Weights of a small transformer language model: LayerNorm before each block.
Each number is 128 + 32 x the weight over its row's rms, rounded and kept within 0 to 255. Layers, rows and columns count from 0. The size above them is the row's rms in percent of the matrix's.

# layer 3 MLP down (transposed), 3072x768, rms 0.0695, rows 42-73, columns 336-383
size [ 95 102 100 103  95  97  99 105  97  99 104 103  98  91  93 101  99 103 103  90 109  96  98  95 102  95 100  98 105  89  97  99]
[[102  95 144 172  92 155 113 122 146 188 116 157  79 108 191 141 136  71 107 117 134 146 116 151  88 118 161 155 148 184 201 106 117 124 190 175  93  91 145 127 136 147 148 143 127 160 154 206]
 [141 193  79  32 200 114 150 111  95 127 140 130 103 106 104 173 161  96 139 136 138 161 177 127 130 123 102 112  82 160 121 119 111  70 148 166  75 161 152 115 100 150  92 162 195 151 132 111]
 [ 86  98  99 190 169 123 141 178  88 153  83 158 153 125 135  83 117 127 180 134 127 106 135  48 113 123  97 152  99 104 161 159 156 152 131  57 136 120 146 149 124 131  97 125 115 112 144 100]
 [138  84 107 136  94 172 141 150 158 161 136 155 161 199 169 175  43 163 139  90 149 102 138 133  99 125  78 156 118 128  87 125 167 128  96 142 127 114  93 115 100 171 159 161 120 119 185 154]
 [140 197 124 125 191 148  94 106 141 154 138 121 111 130 106 129 130 147 136 119 122 122 190 148 110 132 148 116 147 109 120 131  74  93 143 134 131  82 125 101 164 102 144  85 152  90 122 124]
 [133 145  68 202  84 107  99 131 115 124 183 109 130 112  91  65 151 101 143 165  80 146  87 120  99 156 120  82 125 179 142 168 141 102 152  58 167  61 111 161 191 142 140 146  56 109 191 101]
 [151 128 103 148 126 162 122 184 144 126 105 158 100 163  88 139 122  75 132 129  82  76 144 136 133 144 176 136 122 174 176  96 156 215  88 134 107 122 129 191 149 102  94  98 145 160 121 139]
 [109 153  96 148 165 153 150  96 151 136 145 110 130  51 139 159 193  78 142  79 116 159 131 103 122 136 127 121 104 104 138 116 117  67 123 157 141  89  91 129 108 136 141 101  99 110 153 113]
 [156  93 135 143 101 120 156 158 147 105 151 133  85 117 108 139 132 117  94  71 116  90 124 124 124 201 149  81 106 146 160  99 156  61 150  63  76  79 132 152 119 151  79 113 114 185 127 135]
 [126  99 148 128 153 151 119  81 140 163 116 115 121 168 156 202 106 123 123  95 143 241 119 122 167 113  83 112 164 135 120 145  74 107 146 112 176 146  98 136 128 143 142 128 172 113  89 158]
 [ 90 120 155  98 102 147 132 117 144 188 152  57 148 131 108 152 110 138 154 113 114  86 102  93  52  66 107  92 169 168 112 137 147 140 169 144 123 165 137 166 163 110 146 101 144 158 106 122]
 [127 165  92 117 169 185 127 141 125 104 215 138  51 141 130  78 193 144  93 109 124  69 125 152  69 147 112 111 183 125 126 149 133 112 115 166  97  89 182 152 112 112 154 114 146  88 121 147]
 [121 147 109  97 165  76 120 157  86 152 163  80 132 123 118 145 141  85 186  65 149 144 144 151 160  55 132 159 157 124 105  86 132 133 111  82 120 104 149 110 142 138 133 110 163 106 106 103]
 [115 100 141  77 173  60  76 158 178 131  79 191 142 113  90  85 172 113 121 155 104 129 139  86  90 150 164  99 171 141 133  93 109 178 104 112 159  79 114 108 138  95 158 130 118 143 112  77]
 [193 129 115 140 130 126 175 114  65  96 154 178 171  72 152  74 148 169 105 117  85 169  98 103 156 193 144 140 111 131  90 110  98 111  89 118 115  94 144  92  89  99 174 130  82  79 131 115]
 [163 109  67 128 110 135 125 110 126 148 155 165 131 179 157 147 121  99 129  97 121 174 177  76 184 181  98  99 117 130 117 136  71 148 187  84 102 147 145 145 106 130 117  50 124 162 120 129]
 [121 126 152 155 157  82 133 121 154 105 101 162 140 159 133  94 124  98 166 116 149 133 125 140 127 151 164 164 137 112  74 125 173  70 147  88 111 137  97 132 137  74 166  90 133 129 159 125]
 [111 131 111 145  94 138 177 162 220 170 186 132  89 101 111 109 172  95 143  59  93 111  99 177  79 110  45 112 169  97 102  63 146 138  96 114 107 132 133  96 111 132 128 131  77 121 115 121]
 [ 48 163 114  95 106 104 207 137 106 149 104 112 132 141 139 104 140 154 173 102 187 119 146 110 142  69 150  90 150  81  89  66 160 155 138 158  81 145 172 130 143 177 117 139  88 119 115  56]
 [131  97 113 127  73 109 107 161 116 148 122 175 110  79 105 119 211 122  94 183 124 135 129 136  81 116 146 130 162 117  74 126 181  97  99 184 181 157 154 112 168 115 121  98 120 157  93 169]
 [112 149 133 118 136 177 158 152  30 139 116  85 141 108 101 121 118 107 121 132 159 109 202 128 149 111 123 103  73 128 151 112  68 112  99 169  70 126  99 107 164 134 140 123 164  96 159 173]
 [133 156 154 121 113 150 110 119 139 111 123 140 126 138 133 136 255 113 114 123 109 119 115 153 121 160 109 122 176 147  87 175  98  90 183 114 137 148  94  85 124 121 167  85 134 186 112  92]
 [ 92 165 120  97  69 110  87 160  71 118 174 153 180 161 106 140 143 141 160  78 151  85  97 116 103 119  79 141 115 154 147 125  77 112 166  85 161 133 126 148  99 167 127 113 126 152  88 104]
 [108 139  97 160 152 181 181 157 122  74 134 155 124 128 101  99 160  84 134  70 136 126 125 175 152 125  99 137 139 137 128 158 136  57 104  87 122 144 136 127  75 142 133  83 114 126 162 124]
 [106 186 138  95 122 108 152 110 174 154 141 130 149 145 136 132 126 204 160 126 143 135 131 124 131  72 115 137 159 115 136 110  86  98 165 116 134  92 129 114 120 122 173  99 111  70 121  81]
 [115 118  82 118  87 167 163 100  96 169 151 168 156  78 136 109 117  59  70 106 130 134 152  91 150 162  79  95  91 107 108 168 138  14 122  75 147 115 143 136  97 172 104  55 104 172 118 144]
 [ 90 187 149 123 108 129 109 169 102 145  98 101 126 166 138 110 145 115 131 126 136 113 199 100  76  89 141 150 165 148 144 187  85 154 186 185 187  57 101 120 130 138 151 153 145 166 108  87]
 [127 188 113  92 167  78 211  98 129 127  84 133 152  77 179 176 166  81 139 123 110 148 148  72 128  96 131 117 122 156 134  95 121 161 158 146 132  39  79 127 198  89 188 125  80 199 165 139]
 [126  80 180  78 152 151 136 105 154  96 136 135 159 125  79 142 212  97 174 121 102 123 107 148 157 115 119 146 135  85 146  66 165 112 143 136 101  73 130 147 107 167 128 147 160 140 139 128]
 [134 125 113 141 132 103 111 106 112 106  92 110 169 114 145  90  98 124 135  94  84  97 141 104  53 119 144  96 163  76 120 152 134 146 100 127 131 118  91 129  88 126 156 121 140 126 155 201]
 [161  94 114 129 117 190 130 144 117 155 150 158 146 143 119 129 194 195 101 116 150  94 146 165 152 102 131 170 101 132  74 178 112 129 155 100 156 120  97 164 108 156 121 115  71 117  77  93]
 [106  92  92 140 109 175 121 140 106  89 187 151  88 173 123 150  52  52 114 173 146 172 111 108 139  75  65 106  96 112 112 124 108 169 122 130 144 108 102 128  82  93 122  89 171 146  71  80]]
# layer 3 MLP up, 3072x768, rms 0.136, rows 43-74, columns 336-383
size [103 100 104  98  98 100 106  96 100 102  99 102  93  95 102  99 108  92  93 103  97 101  98 104  99 100 100  96  92 102  97  97]
[[123  91  94  85 118 135 145  89 147 170  87 100 124  96 120 115 120 144 100 117  96 116 145 129 148 167 176  78 107 132 132 105 165 156 168 149  62 140 117 192 149 153  82 167  96  90  66  57]
 [ 76 141 215 146  95 176 138 114 125 180 108  99 203 101 122 154 163  91 113 129 214 132 135 148 186 153 114 164  69 141  83 180  75  83 142  95 126  99  75 162 134 132 113 210 145 119 127 128]
 [148 131 114 130 161 166 128 126 104 128 165 176  62 157 151 137  60  95 126 198 167 113  98 179  74 148  84 146 139 126 128 143 126  65 141 170  58 108 142  95 124 116  45  95 173 167 130  90]
 [100 103 124 116 188 143 122 119  76  99 153  98 120 100 150 112 105 126  59 138 119 172 124 160 129 168 173 194 143 181 102 154 166 132 165  72 112 109 125 140 153  98 136 102 132 156 148 133]
 [115 138  81 130  85 115  80 128 119 108 153  88  78 150  58  90 123 104 182  68 102 159 137 155  73 121 160  99 162 150 147 160 154 195  91 144 100 137 139 111 178 115 123  97 135  98  92  76]
 [152 116 129 134 123 135 137 199  97 161  93  91 141 144 135 149 133 135 157 128 157 143 114  78 182 161  64 163  89 130 167  97 106  81  96 132 139 162 130 136 132 125 147  76 157  97 140 129]
 [ 98 109 148 140 117 118 178  93 148 165 114 165 119 146 113 185 140 118 124 123 183 130 154 107 126 127 152 208 110 169 133 153  91 168 131 128 123 191 138 139 115 158  98 141 138  91 154  73]
 [142 130 139  91  60 100 144 139 103 179 135  85 106 126 150 148 108 123 106 121 151 130 168 143 151  99 168 164 130 155 147 121 126 148  57 102  76 223 110  99 148 150 119 107 145 150  96  89]
 [ 81 137 146 117 131 112 108 159 131 128 201 164  88 137 149 184 145 154 112 168 166 110 126 122 138 146  69 116 140 159 121  73 110 163 100  84 167 116 112 137 130 151 155  86  64 180 157 146]
 [195 170 147 109 117 114 121  91 124 102 100 182 107 123 119 173 146 140 131 167 118 130  93  67  85 140  92  24  86  77 143  97 158 165 115 133 119  67 151 142 115 146 155 111  64 142 152 122]
 [136  87 169 138 136 108 154 109 123 171 128  92 200 132  96 103 111 159  95 119 138 108 147 143 149  79 148 121 107  69  88  78 142 100 163 107 139 201 122 125 113 118 150 146 123 148 118  93]
 [ 65 156 120 136 154 143 136 125 154 109 126 143 117 169 112 119  95 107  76 125 158 160 123 108 131  93 120 139 184 121 142 199 144 137 124  91 125 101  96 190  87 145 125  82 116 233  85 154]
 [167 114 132 125  68 159 147 139 148 125 115 126 134 116 138  91 160 106  85 114 163 124 112 148 181  88  58 166 135 124 116 116 123  86 107 163 121  94 123 113  93 153 142 115 100 111 166  74]
 [167 190 106 113 123 130 121  78 191 106 103 125  99 132 134 138  90 108 111 184 158 183 155 159 100 113 142 124 106 108 164 142 111 107 158 159 145  67  97 112 148  99 136 138 121  90 123  95]
 [175 187  93 148 107 126 152 154 120 109 167 142  78  92 125 145 141  94 136 137 115 110 104 122 111 122 114 149 156 107 131 177  79  88 132 146 176 128 146 147 112 158 164 136 117 157  78 111]
 [ 99 111 163 114 153 172  79 128 144 160  85 125 134  62 153 173 161 145 161 107 162 115  51 107 147 137  67 109 129 153 120 132 161  99 150 138  85 144 172 175 132  77 227 159 149  72  80 110]
 [143 111 161 106 136 148 152 130 178 121 194 142 115 159 117 149 193 110 131 136 158 127 109 104 119 107 128 138 139 117  89 154 133 135 118 113 106  71  84 143 141 146 146 156  79 154 127 102]
 [167  98  75 108 138 133 188 141  82 126 128 153 130 155 110 141 173 134 144 154  93 180  95 126 122 149 153 107 161 114  98 130 135 152  91 176 129 110 107 123 131 167 118 150 151  73 136 160]
 [142 109 120  99 158 138 148  98 138 196  73 101  94 161 138 161  56 103  89 135  70 103 115 146 127 169  98 156  90 153 110  94 111 110 111 128  85 130 121  67  57 124 171 128 129 141 167  70]
 [148 112 164  43 161 122 128 143 163  91 125  95 136 146  90  64 153 151 133 168 121 133 196  96 159 130  77 130 154  69 182 133  96 141 122 168 113  90  81 133 155 125 132 108 127 141 130 133]
 [106 138 130 169 187 207 127 106 101 125  79 106  89  78 126 107 176 146 132 169 178 115 115  95  68 151 107 142  92 115 107 181  68 164 103 158 170 149 152 126 149 136 160 129 141 126 146 110]
 [ 94 118 158 129 178  83 105 143  74 147  86  81 108  67  97 165 201 161 150  88 137 106  82  59 140 161 132 117 100 141 130 129  61 121  99 130 111 188 138 103 123 141 166 115 130  64 113  51]
 [119  88 157 124 129  54  73  77 144  97 142 123 123 135 149 104 131  92 138  83  36 125  98  72  98 143 134 131 121 113 138 143 121 109 135 136 137 161 100 120 112  97  95 150 144  48  89 181]
 [162  91  97 101 150  88 104 157 203 177 134 136 103 111  88 152 120 168 124 155 101 128 108 128 101 113 149 132 112 161 186 132 117 147 172 142 125 150 153 125 112 235 166 157 120 146 165 118]
 [156  99 177 135 127 159 151 134 117 152 174 165 171 151 117 176 124 112 125 123 181 198 108 106  52 116 129  67  61 181 110 122 198 116 117 124  82 135  84 208 170 135 151 132 124 131 140 174]
 [ 71 109 134 120 137 115  88 150 198 134 113  96 150 201 116 144  64 125  83 143 137 153 127  77  67  74 127 200  86 104 158 134  89 152 132 126 134 137  85  92 139 137 143 144 107 155 123 108]
 [154 123 126 143 175 186 106 155 114 115 152 102 187 167 122 124 174  98 135  83 120 130 223 146  50 123 174 144  81 104 179 148 157  74 150 148 131 105 112 125 100 146 111 129 152 165 105 144]
 [147 143 134 126 110 134 161  71 111 185 145 111 125 193 147  83 143  77 100 112 165  82 164 114  91  87 140  97 105 124 129 125  84 132 119  82 112 110 145 123 134 153 138 115  66 120  87 120]
 [149 158 149 160 222 117 153  93 120 163  91 145 115 104  98 152 155 150 135 166 150 163  75 122  99 152 128 139 132 156 146 102 171 145 138 148 111 125 142 168 141 155 105 106 142  79 139 123]
 [111 189 194 127 155  70 123  97 128 131  47 141 158 103 126 144 134 106 137 140 193  96  82 167  98 131 114 132 176 129 108 109 117 112 205 100 137  81  76  71 130 114 127 182  54 149 188 119]
 [146 128 117 139  95 125 132  85 120 133 108 141 205 146 119 106 110 156 172 164 130 103 149 108 167 186 106 140 112 108  94 120 124 162 164 125  77 159 184 167 129 116 123 110 111  82 140 117]
 [159  74 134 135  98 148 103 154 123 162 140 159  95 184  99 134 116 129  99 122 120 140 125  96 166 125 144  65  75 108 113 156 153 148 133 132  99 163 138  81 117  90  85  95 148 117 112 112]]